Each number is 128 + 32 x the weight over its row's rms, rounded and kept within 0 to 255. Layers, rows and columns count from 0. Numbers have three digits each. The size before them is the row's rms in percent of the matrix's.

# v: layer 2 attention value, 64x128, rms 0.256, rows 39-63, columns 0-127
# o: layer 2 attention output (transposed), 128x128, rms 0.246, rows 39-63,103-127, columns 0-127
# gate: layer 2 MLP gate, 256x128, rms 0.283, rows 0-9, columns 0-127
# up: layer 2 MLP up, 256x128, rms 0.278, rows 0-9, columns 0-127
# down: layer 2 MLP down (transposed), 256x128, rms 0.249, rows 0-9, columns 0-127
v39 098:130138182097143093143190081157132145202149083137094121133126118125139157163169159127131137129107137163102150093175116125118073158036136128107120172118108127161137115147152138141090108093146131092097097136164139057168128117152175137066174117158118089169127128135183171071026133133139062125096107099184125137070092107161148125120122075157118124141157113156108142129100156159179118087184
o39 101:094110140102154128222131090093151137095063101128113154082143111135098128143121095090159124091100192131096097147108155163135088087081167097142107149103156106102124155126102128063218157091192184157149166119164095129180096128173155085137123094176143142118156098147162104105125104176124099122124185118154114139140135094111147127072137119139113091146106069110137099141147156104045188124099
o103 091:143166131184133065099091116203099155113107137136142120165111102136170106104099101150064134152167125144179155127091130145120192143106146097102164135063101179152155101098145123070102163180123102116112036143129163165082143126102118129129134180113136075066132117112101130097215137099100113107090069150110119106135163194185091096155107099174172164114139152156134122145139108107104114129117
v40 097:108096195142152126085145137125132205118107144116115145117136092120122124075078189128074086120108091159122145102088146150137156157146094156147116146110097090161120134123102156105062182175142114123148074133125136132182124125152153077138125091116150120149167112170064126117135146184139122124105128068070133117085072190099076114104201082138091167114128124146096098133074196129110079083081
o40 096:154089104119156119186072156088158131167102160138158063107091133179110113204102100095133122142065164129097148125111111158140129107101155168093174148097086148172112098137118133130173109084138152097120077152102162050073171129100094081134136151146135126060181133187086123127082141145072113131116161153130072094139084121091161151120066172082106148165119128082125170117113132116164153131110
o104 106:107160071118104129117092052172118155117144116143127117128135130043156179175196128184174136142136070083189172151136105114124111131096120107135126119167128185102099206120114135125125139060124155146123130117127118160150080165089143157141108142128138145083092122120127071100124149124102131075153128169191192137184189128172097159149172123156141120162051148154170165122161150133133113136149
v41 105:103111093136122133137158104181146170109079140118113097161153105136106210099125153169113064170133128159091150128138112153101133099148202128105165143165131117122187145150094133158062130142250114098139128176108079113168153152119134072156078133119135096086135093140173152072089140149144172152111156087119128124135127101185172161064143099135089098087121147124106109184158136167117114147157
o41 095:119106126146136147118112129095119121182116124120177160114156109137132120150181165123159151104123148099147134112080145135085165113200145108152084160091134176185033059109153053134191097123157128128122117145169098110129078163091197167115158110149129111089122145194073141157155152117136220109170155124121108129113120163114162068145125090169134130117162092172170107085119107136098136126083
o105 111:122103136088149077084102124114117154113107151166101106186153088111173126153103068090102159186116097111108129116159085110140119123093098102111197102106146080147134111095112126096133046126068137163181134110095134153146025108184117127131124169134148155130115121074158077111132127159069126098102098130120093082212129130141085130111155137075166090101102093146106114130112128137133167068174
v42 089:116142062080093155128125190067146130117161194229115088107109187104203159105131132161106144104116136058173104139131132096150148094104110128151117124163127135125119098128135150137117142124134149106077131128103096122186075133144138086130146165163161151095169126112155132113127163134103119070132095111125166146145069150159086099146063156213134135161112116095099079114146042113107109104138
o42 096:110123144157099156142104133195103162126113114121126170135172159123117186193103120181077078143149075145119138155123126134124118122115155147152131123093090120111067143174154157113067141145144090141090122134109143145152158090144168144099152139053086166124149159193074175137113182126123157098101124143137151136149113084070121148108205113112126113063132090162086061196135106124150068197135
o106 094:189095117181091099162114138120138118150149151110137119159127109192124076162159160155166096122150110125080161105106147162050153106152139132116080135154143103147106169114083136153114142155124117129133091092132122126117074042100157126123185105199127127049092133088168114108146128143138093116199114188129076110118142119101116087106116170158205129158112130097123092086118145103039094094118
v43 099:128163156144122147165161107210148091123108088115104117143150144148160146101096130142127133155175161147148146124129112189070196053088121156099157114092161160120235083110181136114092166100133171112187092177198126160137134184150145131114099146169127133167142103163111124157122134144136163090122154124125128076117202141099128111128090139146180126093198139122113112164146138140151109126067
o43 100:124131154117148186081138114094146131133087119110187113098128098172100115146163124102100132110111189140186132165137147118126094149125112124105125139158131147151034122122141086160057068123148165085074115146161072100110111161152112129096164101093169121070170084088208146121152090153129112149111176060086085127132206163107143104122147155142132164125160124164061110133149117154095150091166
o107 097:116058133142096055094200097110082130101132176107133070138094112125092133106118152173166152166119159105072133102180098154104088157134068118182137139112109120121131132168144135111176125158118110164151140163077165112114096163129098131215084156164105139117104129087160120063197120072131161147131152119130159131152078124167098186125126114130088048137138131102176115162099138106173122115115
v44 104:130123117091178119167110061185132133119102108157126099161192170136103057124131143101136074181035142108125108127138119158072086133176106015131162136122161182134206134103114145137115099124111113137062144169131174141137159133092172127116165110150110134171129144140165163189129109104090166149121156096084150132155078139154082111088103142125134127124141102136100121118144132064121129109162
o44 097:174174202154121110113103093109127186089143105108113082115122081158104136097130179099103119175148150125194155093181109118128170138136135103082107140156158155140143144120160054085179135150125124111122100130097053159161139123045113092139130148111114153168073119110103195109145168155159072107161174129143169179115159157130136095117080159161110114156084119101128130114158088085126106178185
o108 097:135181111165105141136134162112142113165149151168122151154124164131166151115132084169069152091188197133109091097144148141120162112069109159130073081109056141076103170168095102151173134094113130063111125172125145111126111113199102184113101132143162088091136111090104110140187108121083183147072086144125053151174125114129109130165169105086146110139137122138108095165115190115100150084138
v45 103:162221071145175148098121162169152109124093169130150106101122123104120134111138139139159166157151124079087163150099129097151176143208116101110116079120136114110111079130097103096184122113194110119067177163128095141143127145177165075126140108061137137141106120086109113097122108167135144114145129119121145127132098099091138082117096116149155104183118205096122093065119140023140148104167
o45 099:106133103150129097125116158159119173129180193106065102129108109142146166140159095123140103168142128120184194152093109129158173130126080137155138142113091105120183110148111185169091145104065048142113133178139090143039142129126122155174108158132161131154116114180101149102172117109169105181120092172160102133162121097111160148120095089112090151050122195170157146178129090128103128156097
o109 108:114086149133098094126115114087145137180075099146131148142157165085092112143148190162135138170145161139079162085184133114153110121065159083120132174090171164172087159133127099129128076140156125081154074130149098151133079082069124122100128116151077134146146159110148133145124161136083134169173152091140079137145145166214081095124130154086184111111163106151075118163170150153092145108054
v46 095:145125152125079133120101124180136062106143068123090149105102150126103138117131208139140202138167071120072147114157131099124178103169125129077160137159129139193180122153113114094151203048089102114183121175099151122142076192120128119113129202120151143104138153122115130157112126114175156068112119101136120112123136132161118106111184093105126186133143152093120126089171185110086145082111
o46 088:110159088140135116160128159165131145092099085096157110133113070178104129160128103130102097119163141207178128171137147152199120146142116169178090138152082114132146154117085053153102073088113172128132132117138128145122145112141135103076141070133098081115193189171199142131140164121088103092168123124141112153128113136123140158115074119120128181095062136093182100088164090077126194147149
o110 105:123115092094180074085133137058156129131083204149108133146134125126167124140084157126115121142124146131110127083152106127127133120109105120092134131118147091099099098150162185116079096181197089141091128109105070117099097057055168139131129133117172119123136097115149159139104129172150133169206169080108117119160162135123143115109150171148095075106190097180132145138176233151156143119127
v47 089:142135146119147140095153142106172135159177076098104189174146172064203090084152171126113111158174108176169095147120105113111144196172161160117163100187196123153085119181113138133140163150166087145140160136147176162136164111094139157160159162093119125119156113125092131126112121114104130130193149154090213129151130135142174096181038140145115132108138108154071136123127125166154142122147
o47 095:110146105135167172100143128155108174107142140171139064094054100098122086137071155115113104128132027206103124083069172113124144171130144156092165134128178089116114170110108124170138146131191068134105122099126174123161155089146117116168116100124112162123128143119151178138105082089097088181110121115184170138114098153114152147111109119126129152119055117132143107167087196169111080122111
o111 092:120066099152121046151117161121119092102104118088185105131150088140102177180116080154143184136107152116111172154135127120122126115135141151127141101061074134116186178111147064178133088178074178126121166187087095180174097181117145140060108177128107124119095097137116065112137183135136095121149149173154132101109142146119098120161095161136120082131155123070160079134118127103105164120150
v48 100:112154134179166100164095127122152102205097124138156064125102168149146097133110158148105148131121164203108152202128167153177098170086181090124114104130118119108111176130184128144102148107116137151114084074095124173136103134109157101142100159123117083153141101094129181100135139129083208114093108115078076108118124158111179050080087119141127172126120188127132175097143117056153135123139
o48 081:147126069090124166124061153086102134094044131216131158135058124154143115110119113171133142150131132123114101120143114111108081122149109112088101193139130109120125148062104156185130147107114146133149107181115104126115065162092168166157106105117138138161039131135082098187139117113085090133177183152101153081123069130141141168140130107129116142140158075131132098129152112082169067119078
o112 116:179117141173106121106201124143154118157153227148133176102185112140125145132054142100104103124159119156120095112154113172115189119129075151158050186153147149169128083166174094116142145150127159085159121131176106126176164149187080085140113072147160110131126134098171136107151134120153133133130124112105163169133182147164096107136157113108139100075174134131111058131149178152094088116161
v49 095:083114141080119159131116088147142155081114137143178172110077132155131171189181175079125132145095140127144128102145126220150134073106125060151118125116144107149109183141124136148125146130094077088147133132133154132103150075119159128168076153159108110068066089129085152129161057108108068137129144107129200141096116072138130108092134128117123184121112157088099110158035113130131079131108
o49 085:183156137151166131135148090129076109125079192143156188090145122139076206120121182133169137146101120166127142099095126112128150153113178160083086123162165158134159129127153104144095112138150180157132096143116182136115151114180115146125126108114173161119123105157078123163227123090138061085150123128134090147146084141155108112144118118101163075177147050172119108151097141158148107191189
o113 111:159122170158160131155107129118124124176150152143099038116121137097114065106096093193071120120142116093146058166149198108153138170132123123129194137125141141100197143148086188114165188151128102135132137119144139171165118195205121129122121080086101100155115111108168156180098111174137161147173159130109122138111107110102101122144150149150085180087114184135108127074170161151111130123087
v50 095:082113162159063152095135125117099188123109117102147107121097124125126016201134158109116099114163136114133123139109100195142105094135141090148082123142176104104017168134137111135136125132162174111109114118118114103175129099102128152097157080165175098123174138165115139105183118148077148054155112085095117113135087099113151097135104123068101089131147103203103134123098090131107104150112
o50 089:170125112119151152132092106126134123136137114169151142118147132097148188090205116117109088183163183151052184130083177150090106143160130091063105133044114117082163135149167144139129177159163095181092148137107179120102104144087130128186139114096112141083114150110121132125067123103169085128105142160073104151107148126098068143096132121098112096139117151064088088136130169093117186094164
o114 105:140174145141098131159174106183094122118089112112143144124104122130112109140127133115135115145154093118143078147195141104132176160092101157128160105182095170164144104143030068116119115122117095128188096122126151130137151113150102161093098136109117133168059121186123168124122143079083121174109114146222182128108120165157136168188183143173150177083170125126144125083166194130158166123090
v51 104:108149108153119186057125124194124164147137131136102130088182149091042090171090132125139131170179117121095106123133102134153122174135109187089138114126093077133099112129166113186084141121130127089148149158085109159103105103073112042105125103155136180086053137059146146170113167147173159095114119060168106113097146133158118158109138126137106111160147098142145060119125109165097100107133
o51 089:106145141202141125188121179111200086113137128051048096098114122101159126130136141106142163124139145157104161122079099088057088108093140049162187136083113095072125116159132133111113136086171079158108099124098135106092103061121188132145172144122097102139143116145092106121110180135086176139100137125186115123126138165136108129095104158124111138104196109070130150139113159114150088107109
o115 101:125132126085146065104118142095142214153137126167174132209134111116153128124106126094104113151114095130105173151124187155093112103130075127121128122128109123196105126164075175133146071084142170161103144129140143117114150114178137126150120112061158082096147085171177161055129110095121082159119178130160140143176125096105168098165100169164133093055102179180137170122141157146094161104111
v52 092:121162084078116167126173108139126134136172076101062110137090154178134191161149154080121102135137118145111113109147136120109048091226142165091123117071160104117193119126177168137142087098092101135135086162159123141137102126086158129128090171160144135172136131105142111151121115077099080074104199088124174134104114150115147126116159099126197136180101113111114096122125121076068156152157
o52 090:133141157154099112125116123150167137109159086101149091130125143127115114121120120150152149118161065155163065108083115074126118168091145088064137106092126172119113093151078104084215118117112125134168159094101141112110073063113181131126086063152123171125149118188161157089173102103124149103100112184140153155134148095129118095105097179108117167120208105090159079172179100160116173168165
o116 099:102081115153182126167132147110122133105036126094152098145102138119145141092161107154083117113097112122184184123134194143084155157156103113147153129158199122108068067115129107156100105177142126101101118149145125152126126180177094115119103171129167077140130083110132057110165154148148147149132094079152073074157083209164127139124116135153130077110158097144158207081098154120103138134127
v53 097:164107137127158132092127119131130053174148140177151117181134101142171155137163103090189102098109101136138137114168090109136094054147141122135088132141128064103088104131147086118165115134139176126119132095130170138143071111130132086170118109159053142178050166104129127099120200125121118170146094058077135074058084140120133110172166170146120150111150188146163140117108120183142159121097
o53 094:102084105103100113089078166134139095121099109168146113113124149176120134054105105141175129183161096124199066107144063100150196078142159160121178130135069131149135165099191170097112141123146084095157116106159181118109197082135121115157120149160158148191145102097126091075114144157121113164116126162128158164144141153136155071142136122104145102097108141090166164145121173105076067108134
o117 106:140130166090140118133229094148163146137117119067135145105152132087077084186102145097062115154082128165100124154118112205108166198166124100139133163124198145112125126100083146086074131110059140148153101160128111139121073145161155097078129097085151139057153130125099128117168109126151127169140112162146075087085120125111142113096134075131129156168165116138079098094122134116164095171126
v54 092:116143147158129130085162127129161125113103168157100170133142137154090107150063165076135148135070132147146150097119139136092105116189188129163174183154081145091158127143098150127165129121134136059114107078138167119061090170143113107128115149113191126139152177142128128141149094141036132119130131146117164157116106086089116114175072131173121137126152174164165189060179090107154152081058
o54 084:124143127085113158146104130167128140161139171152146176159134073177099123074135131089126160078127098166181128106157184070063103125128128097143105088060086113183105152173125085097125076128111143155164165160146134073174107121188123095148124145146134163160111116164182155098165088128102152093129131144099103114169151113192092112135095141131117160124092141105160118075148109059098116182204
o118 102:186150105149122165161170130072113132137180135130130101115103123064156195140181146137162117100151131091143101161162136150185133119118128138132094162147214122113137088111136112172126116146129103098123159150124126118134072134057098197126157092135124105165059125128101153144074178108141068161094143158149127146116131177064174133084149166092142106067127112096084072186156149117177088109109
v55 099:122167119076108118103157092126142162120105168136150140111150149115073105130086125126140153132162164087129142085121098131201182168157129138159077087118131122162152104103124124120121133126120198157155118128098148172138225151080115132103142148142142129111199178126126124111192064089092096130190125111146127158107143097166096198105174107155157137106141158121106141080160062072085134127044
o55 098:104104076137168119096149126144155119153163110150098142140099142104126190134157078127120099062097140168111129103171084134076147146096091114142174098134157148077102066134137115089204116082124145149131131151142076097116145143115197172146130127151075094163150117136130209179146139124089134094061132069152028129146091135142130141111151141072157153102130108121155118135085160116121165197155
o119 103:103146169144048154138111137095140113150123125099125144103116104164174128067117130146148135131148117137136162153105180120207128138123201162136118134151137142135165196125100120095126100152188033091164152176152137080090073086125083141073111134112171112149110110112174087133080079144128184156114128120161198096066091099090165083124117151159100138163094157132130097167109129084110150134114
v56 110:100156051115108128165160158213123171164100134161086168137138156183145146100165175108153109116143149082175150178151118175099139156104168096136159156140105110113130141173110096136125160127102111097178104151115104093095122133127125153149165132091092145178154125135151079151146089110158120141076029118121114069085127117097062150104137185113089076154087139149100185098129166092167119100152
o56 092:128092117142186112153136098076150151104107162125113172144149139147114151062133114147095127126075201146113127109118097145155166169159140186098148132107134157100129145111107097155103135130109127052143171150109185098168132140153104092134145099105097083159085029106175099129145174119112107115133094113160127096066185064162167083122129138126136112173136141089126109068049096129130173191105
o120 119:161161192139099138075149140136153095087127153127152126178140101055110117155131071168160157108121105165152115142136116211126105097158103086131057095077106116088137132135120188114140091131099124179139118156112122127135127104138122094091143136128141208130135178085088159104034093089113132186159109171110094148175146144119142102134131152110135173070182131111108135129173140174144147057101
v57 103:129107099185106066085079153120132147115111132102115121081155075143115122108071133124120113178140147138176120085209123064080098146094184063172094137090165150135124109135137167125125116127123131075127150137125124146161106140097142142138103123133075105142127098081101128136198069140198105145153140153151148133124125156107128048168135130156079158134118142172090139249128107117114153130169
o57 093:167086116112128116140136064096094112115199128157082087127105144128160119098094158143131144166099124128194166077126132106187132110144093126155084098096132092069143106153146165133163144169108140102192133104136108109182146133115139130062090150110103150085077170187103109085151108175152147038120129124152123175122122143089128054137157158182115147106115111134143098065150180129057148116138
o121 106:144210121074170150135127122132098090122163092140153110160106111145085141179141076140102149132133127068113093138149127138099120099158041146084153168143142170115177154137116126105110069118097100128045126141130188123105145122170085145155119183200128149132131167117151112151179144105096154182126155180126158077116099166163134151195113089079110093116094145123112087100125173178133090177135
v58 101:124140148186168113149152151103119145084134160089158108109111181148184136170205087111104142151192100168130148114123090157156094109106086124088130106163143136131135133132182120070184141144154077074096101141106191129138100075113100108096152121158144092110138133086177134113147063059113128125131177110142132198130138179120160174177188142125097155127077156173102150134080146068145115134148
o58 095:126122130068144129089121136094154089040156141120086131142105123169124114131158172122114101139101088101171115136082129084066113142141132141139091095143132109116147113116111137152114195145055173132178139237101164143121135123153166124182145147153077108232111160128123153115164110134161144122091132126136145171088132096143167139101107091174178178142148119127121064182138074170128094110143
o122 097:113053155170200110185115079165116143181112128134173145123129092086148122148033138147103084137176097146063121094170169121164171171081163144121149140132094118093130107098150152137086175149185122189134113060118111171181114152097136135125111143069127148160139122102145159113185152128159128109164097102111152062089147087126077124127090112110076130130105122097148142095095153120151116127105
v59 104:076150147182214152105107113094098103208106095148096186149102183103171120143158166169172099113173121098180110068154135156140139122185131111123147097167112109107133133054066151105121104140139132121144160142089149115140093166147131129130088136161124089066096067163123126137196151148099158126136107067168173093162131171123115146118120125160153154061180121122097157149095103128120133102145
o59 099:160136091119130128124018132133153182138099153124136133103135103147080132142183127128132148162134099107107125093072140203090061143161132152093112148111142176182141144183162097104124096187165098102124088165137128134118126130124177171168164173111138107082092135071079164145218118124103114156118176156113073143175067136127134103128130140169138145076074126124111133082105170141106137116159
o123 107:170097149110139136152174078116151123097124125136181047188094110148158159160105122115102129125056176124158139141153133000147181165110193163164117167138136096122113106150154149135116134154114188132081151188168164146136117161111149130091140122111119102136145107168151129136117118148135130090128117151174116118101160104156125153113149172117129097192176128153150091145140115193057087107110
v60 101:165094117146135071118166168112127093142037090147097120106125171075170097155112097124084085058182106106124111075150154157106161161091153124139127077180144082161149146067148117111174103097128169179135110100147129166099117093167162104168129071099088113139161158109104170143150102175140108089115137141140155107124142099097110186150148091094154144074178113051115103129133151127103140165090
o60 093:144096142141114165071179156111132170142142100133096088139134130169144142195153131155100121167133134171107081157113148094160119105160082125133079153138178137086112193115111119098126086107151171098116138157150143112171151114101097076109105201141168124102053205091125127088163153108058086206118120128085137159103097173137141093112095176117120116083144106152134171177123190092097110147136
o124 103:111129103107160106113107085103192084067091136091171195102128112170115171094134152116155193119048093142111149102114156113123102126167155140120168125068113211145139081116178124113156144152158062130161104136099146139090147101123176120138193119152123168208126094151151152139110108147173162070119120146156186076137130094138148143092155130124142172164114151138174155121135113154175125074114
v61 099:102095052160112121127072130119179120132091142116137132113150122126188102161157090107071118159120122080130168168131118131099138151125135095083163128042158129095127108124104108074095134090169099215159113104126118120147122132112136163114171145123122160107121120073159191139159095133106173105184135111115138119107111086137107083102099112166217106074095079148121164163138223106118096098094
o61 096:086139128125177145147083116107131076126142127114114152159141076083095155124102108146197136149074132114053156146113191110120095119166146171101147154080109134069090110101215121154100141073129157092104119145157184145128126145095206144086164111099109109146110180115154115094145109093162065106078106125137145171118117171100089112167082150129124127189090116177126134142123171073095123102088
o125 108:149120171115099138156131160123086152073135156112202149125148159168141127124170142173138177103199164157091105080123057131135103105089075126169083128116095146130130131147138146137251113173131146135184106104109103113135135128183129109190105163203168105143149081127147119141074145101147158131107133089086121105131136115132158154143084137120092169158165148089100103085120128088151162066150
v62 100:105121140107083173137122154141109093181169124134108084181115181095114142218148168115106069142130158128126128097152194168067158160197135113110114135123071168094081133116113109145116134105175126122100077127136127125101123138118130158140063060081105145080142178155141133131127103132114156162150108155167063154171084134114132215139158130182147093088102112162126154102086083098157149149128
o62 107:138108115163183140116101178064205174120138099130173138115143096133130179100128156177125145196189074110053144155139142099098135121189161143125120073147178138123117110121172070163102165097122104091088124129168097135132074172132129160115178162071101129083116120149106095110153103135169163126129174148103153117152137076173096121140154096157138209155178128116113161154128158152131097160119
o126 096:115192142088126153124128132163098130107114138105119127183126098075144150140110084099100131131060132148181140145101167098109084095144173112161099118118095094152108198086112106130135147160149072163185200122129106099081145095167119107083134143151126109153141116146177197154105133135091084122076058149128144157093102115110124146035095107083125115126137121184152084156154140097057078105155
v63 095:126135103103151095112124125111099179187134167137164168122084104157117142127153167138140171091140135100121087090109118102075172051126144108073146131116159155113141117163133125130109179117098141185145098159085162137164158177128119091103095093134165112132197180156091107152126097159254162189115110123129138149161139111187138175127142164129078085092153158130178096089165111132120148079130
o63 086:088092145080113166151159181140150173081093058082114123126161145123167148131118183190163137154140159148097100110141155123148157110179140142160108131190128167176153140140093144133136126130106093116133171125171102073140142149177144123098154047148111166050133112129105168119091176104127123086155123187138099111119156162098171116041140101109186113130112141083112100136099189134140151107066
o127 103:083113115090107115134134117142100099145128078151113114162077078143140118154101120146114125133114032072108099115171071121148130174159114084141123083150111101082117093170145123096111066139141154103158131138150092141089083088124115197104132196128088132098088142077153144120126117168106154101152180085127118158123054075080070100146147123170123120064142132113088082158063102133078127145165
gate0 099:152103106192124085096132077143136134131121115103110102141127131172126130170102117121173118146114121155145091186121114102165156181129130131173113203181126124131146131127133135142179107094144225089133128136124145146114140162178089120153109115150094138146129102113179146091145076094147046163140144164111084089116118031054091159151136095111164132065137161084104202122106134140113062133122
up0 098:133180156138107134070162089120143146138185097130066146139120154085139133169127049115130182110075090138163106139132139137090113162056115129139186129178135111093089116143082165071140136145184096141128118111135138105132120117110183176141121169169138128165095142179071127100087215119097167149162080143177128166070086099111150072080125126132119146144106121091151115068164101119126152153138
down0 096:116066126095129098162172150116131079157171081168101126154166146171116163138126160088143111198088173089136140148195222184102143176098108172111123176116162179101124181154116114102198158174138167120168150114113092117100127121138176144115115099133131157127115114104132145119146143109131142136112076141095184117173184145068110123142158169142100120128133153163150099128049117142154147173181
gate1 091:158081084114154095118126160172100080142117135098065121110091125073167171107106093079100064089073142173122101089119148063097119113147117121173079159088164124138105121157145120118119104134134150167125146149162111130097154135096210140147125148111130121105186101163191137068151106119150195187126150190088140104092179108109123119131097117211160158099118136153133141112064112123087149129104
up1 095:111116133106189133149173137168151125096070158173121122061107114129124113101144144083168117118065066143143136131111153153080185132147076124136122118094182095178092165141166101111100129136124069103118211187161135139081108120143104108110127118133117141119085114195096095134207177048094111151108143115112121108078101100148112094109107199138115147140137131163159140105094155060134113156110
down1 089:106124099091152122160157169131138129103104144172172138112154164130180106116174142158081154108067100167098088112174143150118123117148158117178158142112147135159127131092110168074168095104082149116137069149135127130059157116140104118122142127098082138177192100150143180179136099117156131160122110117201128136053122089154028148122121146140095139173158165123193131154037138119154096134118
gate2 104:128133139163138160103140108141134180161162124169139140100159111081087176132078144101092093142153162199125148120161119213123135133135134159141135146139117163129150111155093123157145193110152097161131112160147126145125115116190103073085125114157127073118161078160135117153173104103132145192077156131105098168165096098132181098090102083128158158089110144134063137104201167120189070108208
up2 102:132085121147063131161095130101155118124189124208134102136171103105093105138154127105139098151097142144075173165145087133115153149159051145088130192158078159138101108119121083112083156120101077165133105097146149128147159142126105127166135079131174151092164138102127136114155109084163126093064218143128092115176176158183130120192155090127116079115122080108088127148128156102158119127060
down2 104:040114132137123109192095113165110101127193143167147057144103044123112157138093185130149139140160160130105126089088133128144136092158171098098162037122092192097125131056118170137044096095163103137125143120106153125163113141143118156143112154143042142117145201155131119102121120159126099162137157078132132122119111058135144109137105132091114153161154091154142138105107109105162130109123
gate3 096:190160130114141122105113150114121137098124136165150070095109171113124080103134110209105182140143185137168135170070117073117128145135142137175126072116140089064127097157090182159088090126092160151140095190152125153156103142174132168147122137196138086156132107134146116125178177096106108148086164067122169114074138141105120104099085138157121124140188130191124094136104147111125087149052
up3 104:142145083099140125112129138168092110086106160181072098147118126096165110115148134133084176117095134156115158099037167081141116164136145177134136075161123163109095148126091183138133139101175158144105118150153173128131170204157157163162081117147119068085135170127178176105213128158127124170067163081124149078154134147128129103132082156149146116108117092191120117137094130183089098122100
down3 104:142133138135171126074172114142120181137113068086103146140142124170193136105166095098132112133125106137116143132169165138172093081073129222137092077124114092113139159169096122142091147122117118107124053135193096116159123126178103185128092089172110093092146083109156156086151119107141102123099133144202109096155081136100127146136150117142206108097094143145137130121071199188118123160106
gate4 093:155125136149121079141133167105051139089127183084145094106107150133183154092155108198078150176193145105140134209123133142075163130133119171104118160171173085149120115126107111176150080136116102064088164155128152077098120111124143129140076178112189113154142144122069138131085047137161128123157122166061137173154145134128087150124150112097136134111098122106161120129170088135066136125150
up4 104:120131177127128211142095161144068098052137124137181122092097115104110119092124156135126155184185141087103138128106109093118101161116104161158150140122136132074104110190128138111141147198141166131132119076147185119092118139080167152125115163156126087039166187085087125166114118177133112175172097141108149113163207156125126134156108116130109185182146137131171098115128130192135129125160
down4 097:129135111097126122181057158160165134109095135125095140085097083136108103114075133183119139179164235156136148148133094104135154123122214125122127047125077156132122133166148129116074103178103128132169166108130117096056090142152093159152100070082165097152104171146162140134139124176143109147157076106176109118137180189117094127127110139135094097103144168114174134120090151152144119090114
gate5 096:161139111139241105115111120121129107104108176148127193097153124084115112108113171155185125165137161120123150118097094104112090142105143155155160098168125118057093109085156119094122160189093132076146160138141137089060175155165147127169125114150066160059095099118154148113159161143090134166112145155120115161118095127171108123160132127112125062064134133113217174132101113129114110069122
up5 098:168023083137123182127139151113128125088152118120138168174122109133156128193132105130142112090158133117118143114106139132121125139157105092122135155141154064140084089208122193095100158099117144166122090076191106113125123099153127091153131117135123113118095163125173141149136112135126091128208141112107094100124109191139076180147074163121181175085168107093050076103166152132085123163130
down5 097:138159099112100173140157155177113127074110171161083168170127100141122078113201146147154177141107129118165141105158099107194178163106195172115130136104204127136127196092131152105091091054114133079163112089082096144121054098119143107093128124127127132166118140141146122153152163166111163120140164109190141140118136060190144162100122116158123151120125180178125087141124147123157085147093
gate6 092:107181143086120168139165177194139101135122101124146120147099137122121193102090112108115173138114091133149162139138155118116127195158117154130201138183166101181154158139114095154114087152135119155187122136108162079130142120187126118159077101191101144140150147154107146114125034129118103071137079059136136110159104105112133098214118101043124160075100124161105169097138142147127130121119
up6 090:102111151145164125163116111117168074151101163126129128173156206181091123154139128156103111122134147159103148169085083112125160080060163092086069103090118178169118075168154138111177194110137128116140072114151109128084080096139165132118123154107123077117126103146196093147137129128133109169144131146175105091103126109104119180110128140225077090141156079081136128129156110111140134059097
down6 098:115187095107123144157086158084063078030076127089111148191126117164125138104127142143137156152157128138123117136146146135155129056123119186122139123123139076140176136133215070163099170130130103117118092105126128141164092130161128178174195146118159144121176094180133122113103168122130168133103135128137132161183127056176091109117157080122105171176116093116146131184089111106171129104133
gate7 100:166164127091137142143109097136133107130132100136116062127076144122122174128212052086080112140149132132190131117101132029104121150159107142144108062129082123135083180084140140151182192122131153126131074121099152123132091092121106199124111169111202090104131136141123133088114105162150139185090123208141167110110135142146141101109163149104150117155137094112139112121190116113088096174144
up7 106:082075163144084140145159173145094155132150112116158176119183160123150136128089159135157184135119108162079123167118145168120142094154133069099090137136149138095219070122185082097093142129089086156153138141198158099085154093119175098096097109084151162159133134101193143160122172117140149086107175096149104143116123098174105163133152134145069130084119136105095148170065148166169159128146
down7 111:103103096229081128158107190154130154058124152148132059115142142104099181121149153110106143199155135095130163134148130104118129130155166130172185125135109138124113057125170115100159109130104117172120144105171136157101125142126131099172109132073148135079127166124161048134150104176097190127130138155150167089124126071135171141144061095144171188168091148096108141108146142156133077157165
gate8 116:153119175115212113130088106095096141146121130128160122122148136106117070158091186141159048157093171135066071087173137105110113136131178126139106111131121151091118096124125128203146119185119133162155085095108117163136152101128183107165140137108153091073137138121066121159156141058111131169134194121100195130111118107115058142083165143146099138099151126143151117052106117085146115114080
up8 107:156162121148083200127122158170103073098142165122169131152095118147122098079135083122126188121154068151191114156097105176101089131126061130158142180105124155156171149123122140075093150086099128080145140109142140161117105129155154170121046122100134130152183132121140127097050100123210129091138135110155155107120136090135184089147140165135098156194090121065104163114093156123103165135126
down8 108:076066222074161130105126120130178076153068140135102184099138126086145125092151133156130086089127098179139113126131135099126104126093144119135083122108110127182078119122068142085137155090121157177118109152093149171158120149162143166113110143151113102117120114112162163175155107166142128163146209081123178196174137159168107105154122158139158131116079194124109079111121088145142126109200
gate9 095:141175144129117120161184140165163199173120119149127143156108096125170133142058097212086186125218096117128129095088104160159178172191132098145135114152095132171147084166130080148115064128146101137114174112138107132138110113168133126151146078112136118125106131104177139149125103147112121174125119085163168183115154120093156124180127171125186157089073101112151097158138158130178101161175
up9 096:162134091138070124099095081098175070117148218108146142082134124108143134159128122089143110077071139124109130099141081099093129114084131163098161115137182125132146137143059092088100161148110149130127058183125089192128173185124174102139118097176204158126149135169120108130119071100145149101138157178109108123172107182087079108130103118140145124131161165136184103116110100131153158112076
down9 096:152092161110153110200080105128081144118114138135110149181089130094146071101128188156114089104108046107137101156166147084141142137129139178139115134097129159135085132103140085075180160090123118101127115100143114144108154175056131103107125115106117095107118224176076101138086155115132184132120142129124055106138120160077124119108106179117114077168172080129110120129200122084106148105162